config.yaml
n_layer: 26
d_model: 192
n_head: 3
n_kv_head: 3
head_dim: 64
d_mlp: 384
vocab_size: 8192
activation: "swiglu"
norm: "rmsnorm"
norm_place: "pre"
norm_eps: 1e-05
positions: "rope"
rope_base: 10000.0
rope_fraction: 1.0
qk_norm: false
attn_scale: 0.125
bias: "none"
tie_embeddings: false
parallel_block: false
init: "normal"
init_std_qkv: 0.0351
init_std_o: 0.0
init_std_up: 0.0351
init_std_down: 0.0
optimizer: "soap_variant"
lr: 0.00651
beta1: 0.95
beta2: 0.95
weight_decay: 0.087
lr_head: 0.0336
warmup_steps: 200
schedule: "wsd"
decay_fraction: 0.853
decay_shape: "linear"
final_lr_fraction: 0.05
batch_tokens: 131072
seq_len: 512
doc_mask: true
z_loss: 0.0001
train_tokens: 714500000
steps: 5452
dataset: "wikipedia_en"
Each number is 50 + 12 x the weight over its row's rms, rounded and kept within 0 to 99. Layers, rows and columns count from 0. The size before them is the row's rms in percent of the matrix's.

# layer 14 attention key, 192x192, rms 0.186, rows 0-7, columns 0-191
060:37 55 41 60 47 54 65 39 49 43 69 57 71 38 61 30 36 59 53 67 60 37 53 59 49 50 52 49 54 72 67 54 37 60 64 56 53 68 41 64 56 33 66 44 53 63 53 58 52 48 36 57 45 78 48 49 77 48 53 75 55 51 48 42 50 49 27 37 54 75 61 40 29 55 40 61 49 49 44 36 47 65 54 23 31 19 60 49 52 42 45 55 60 42 60 64 40 62 62 63 55 27 59 40 72 48 62 43 51 48 55 55 52 33 64 45 36 52 35 49 52 35 48 48 60 37 37 49 50 26 29 31 41 54 65 53 55 42 34 48 49 46 51 59 62 14 51 23 44 53 58 69 38 55 29 52 43 56 56 53 56 66 45 30 21 32 38 60 69 43 70 57 53 51 48 53 40 49 50 54 31 65 39 50 58 42 43 56 51 55 66 62
068:34 49 63 35 40 38 62 40 41 53 53 63 43 65 54 55 25 68 52 55 44 61 50 48 51 71 51 43 63 54 40 58 49 56 50 35 46 50 37 35 31 30 49 56 38 62 51 49 40 45 71 46 43 48 53 61 56 31 40 68 55 64 41 41 48 44 47 25 46 60 47 69 37 47 42 39 43 53 59 41 36 42 51 54 47 55 64 54 57 51 51 43 42 38 44 71 42 53 47 62 49 53 43 56 51 48 41 42 51 54 50 64 57 70 73 48 53 18 65 43 46 53 58 60 60 31 25 52 48 55 31 20 55 75 75 45 61 53 45 37 63 63 71 49 53 37 29 40 48 59 39 54 78 58 53 25 50 59 64 72 54 87 66 32 25 35 44 36 64 53 36 46 51 35 41 39 54 60 58 42 47 64 56 47 50 53 39 21 56 64 39 33
070:45 11 52 44 63 31 57 45 44 72 47 41 50 62 41 55 77 48 59 26 35 51 61 31 53 58 43 64 30 49 38 52 69 37 44 57 33 64 64 51 50 55 46 49 33 63 51 62 44 49 52 58 51 41 54 58 50 45 27 51 51 40 52 63 50 45 38 45 56 27 37 49 73 36 64 35 67 67 59 62 53 53 73 48 37 66 40 56 49 77 51 76 47 51 63 64 43 62 48 64 37 74 47 43 48 65 40 27 56 38 76 37 66 53 39 51 59 65 61 45 42 52 58 41 40 54 48 47 49 56 60 58 32 71 51 43 49 58 65 75 46 34 57 47 56 40 55 56 46 57 41 46 56 42 53 46 65 60 41 41 38 46 68 35 32 25 46 50 49 51 30 80 34 42 63 62 59 46 49 55 51 61 49 56 62 71 52 34 45 45 61 63
079:52 62 53 52 63 43 54 58 28 66 59 45 53 54 28 46 61 42 67 29 32 42 45 32 50 63 52 56 36 42 45 60 60 40 51 59 39 61 34 49 62 64 59 72 52 61 41 37 71 75 51 61 70 40 59 77 39 53 18 65 42 63 55 43 36 53 53 50 37 24 45 24 68 49 58 46 29 49 47 54 67 65 48 55 60 81 43 36 54 59 58 31 30 46 50 63 50 65 56 55 37 66 66 58 66 60 56 45 54 25 40 40 47 43 43 64 39 34 53 60 48 32 72 51 53 55 64 69 49 62 48 49 60 45 49 40 75 67 50 58 56 49 47 39 58 43 55 33 39 55 68 40 46 54 55 32 56 59 35 59 28 40 58 35 33 49 37 25 67 57 56 48 41 37 58 70 58 53 42 42 51 51 64 55 61 40 53 61 47 38 53 42
064:43 39 65 52 48 34 51 52 47 43 46 45 67 22 44 57 22 58 58 48 38 29 67 58 36 49 55 55 39 52 60 30 57 53 58 44 30 59 59 47 53 46 47 41 65 67 52 66 46 33 48 52 81 39 63 61 64 35 24 76 53 42 69 77 56 56 38 65 45 34 64 49 57 45 67 31 55 28 55 47 40 40 63 47 61 55 46 36 34 50 28 62 57 54 51 44 48 46 72 51 32 57 48 49 66 58 43 69 49 38 46 47 50 50 62 58 35 75 55 50 43 66 50 46 47 54 56 49 48 40 71 62 36 66 86 54 61 43 53 58 53 26 56 65 60 61 52 44 41 55 50 48 53 43 58 49 55 51 54 34 39 81 40 29 51 46 24 53 49 40 45 52 41 73 55 37 39 55 48 63 53 48 52 77 61 52 64 59 60 50 69 46
072:21 51 47 49 64 45 43 55 47 57 70 42 50 46 34 62 78 41 53 35 42 27 48 47 46 63 44 54 38 37 63 54 42 67 77 64 60 53 36 43 74 50 43 45 78 54 40 54 55 58 27 49 59 28 46 51 59 66 39 43 49 52 72 47 53 56 45 42 50 28 44 43 42 48 80 65 52 40 52 58 46 45 48 62 80 55 48 41 38 46 59 28 58 48 57 45 57 55 82 70 44 54 42 52 65 53 62 54 39 32 57 42 46 48 40 58 56 60 52 57 29 35 48 50 55 53 72 28 69 33 60 56 68 41 39 59 66 53 40 66 39 30 46 61 30 51 54 45 33 52 60 60 34 54 31 51 36 48 51 41 36 38 64 37 73 54 35 32 53 52 49 61 35 53 63 64 55 27 42 49 46 35 48 63 42 46 50 74 47 56 62 58
071:37 43 62 48 43 33 39 69 60 46 60 47 41 68 66 72 57 58 50 39 36 47 53 42 50 37 29 31 35 59 48 42 62 37 28 53 40 57 76 55 53 38 40 56 41 44 37 37 42 46 47 51 50 38 39 37 55 50 41 68 48 61 70 53 46 50 48 54 57 18 49 44 89 25 61 40 54 61 55 49 63 29 59 54 33 61 51 46 57 61 57 51 45 66 54 18 35 42 43 60 46 38 59 44 28 47 34 44 33 26 58 37 55 53 35 55 36 70 52 51 58 60 30 53 38 48 77 41 56 59 52 50 35 73 55 44 41 33 40 72 39 49 51 52 31 57 60 46 49 53 68 63 41 43 37 68 59 55 46 38 20 45 69 44 39 40 50 55 41 32 46 54 34 51 62 41 48 39 61 51 51 58 64 41 36 60 50 58 28 42 57 57
074:41 50 60 43 42 41 67 45 56 54 57 41 49 56 51 45 41 55 40 53 56 70 41 56 64 43 50 53 51 56 48 43 56 61 38 31 65 53 48 66 35 53 58 49 38 27 61 71 27 25 70 48 53 43 38 60 53 48 34 48 20 47 18 70 36 39 58 51 54 43 32 24 47 45 29 37 70 42 50 38 35 34 51 25 30 42 74 61 48 48 36 62 50 63 49 72 37 47 39 53 63 48 75 51 42 63 34 65 35 60 70 51 59 57 54 56 45 64 49 51 64 37 43 61 34 42 42 49 51 38 27 43 44 60 76 55 40 44 38 49 55 32 61 58 41 50 40 43 51 36 55 67 50 39 48 61 57 61 64 61 60 56 37 49 42 29 37 61 40 53 52 31 57 57 56 20 50 66 50 49 70 59 64 48 56 29 56 52 40 51 45 76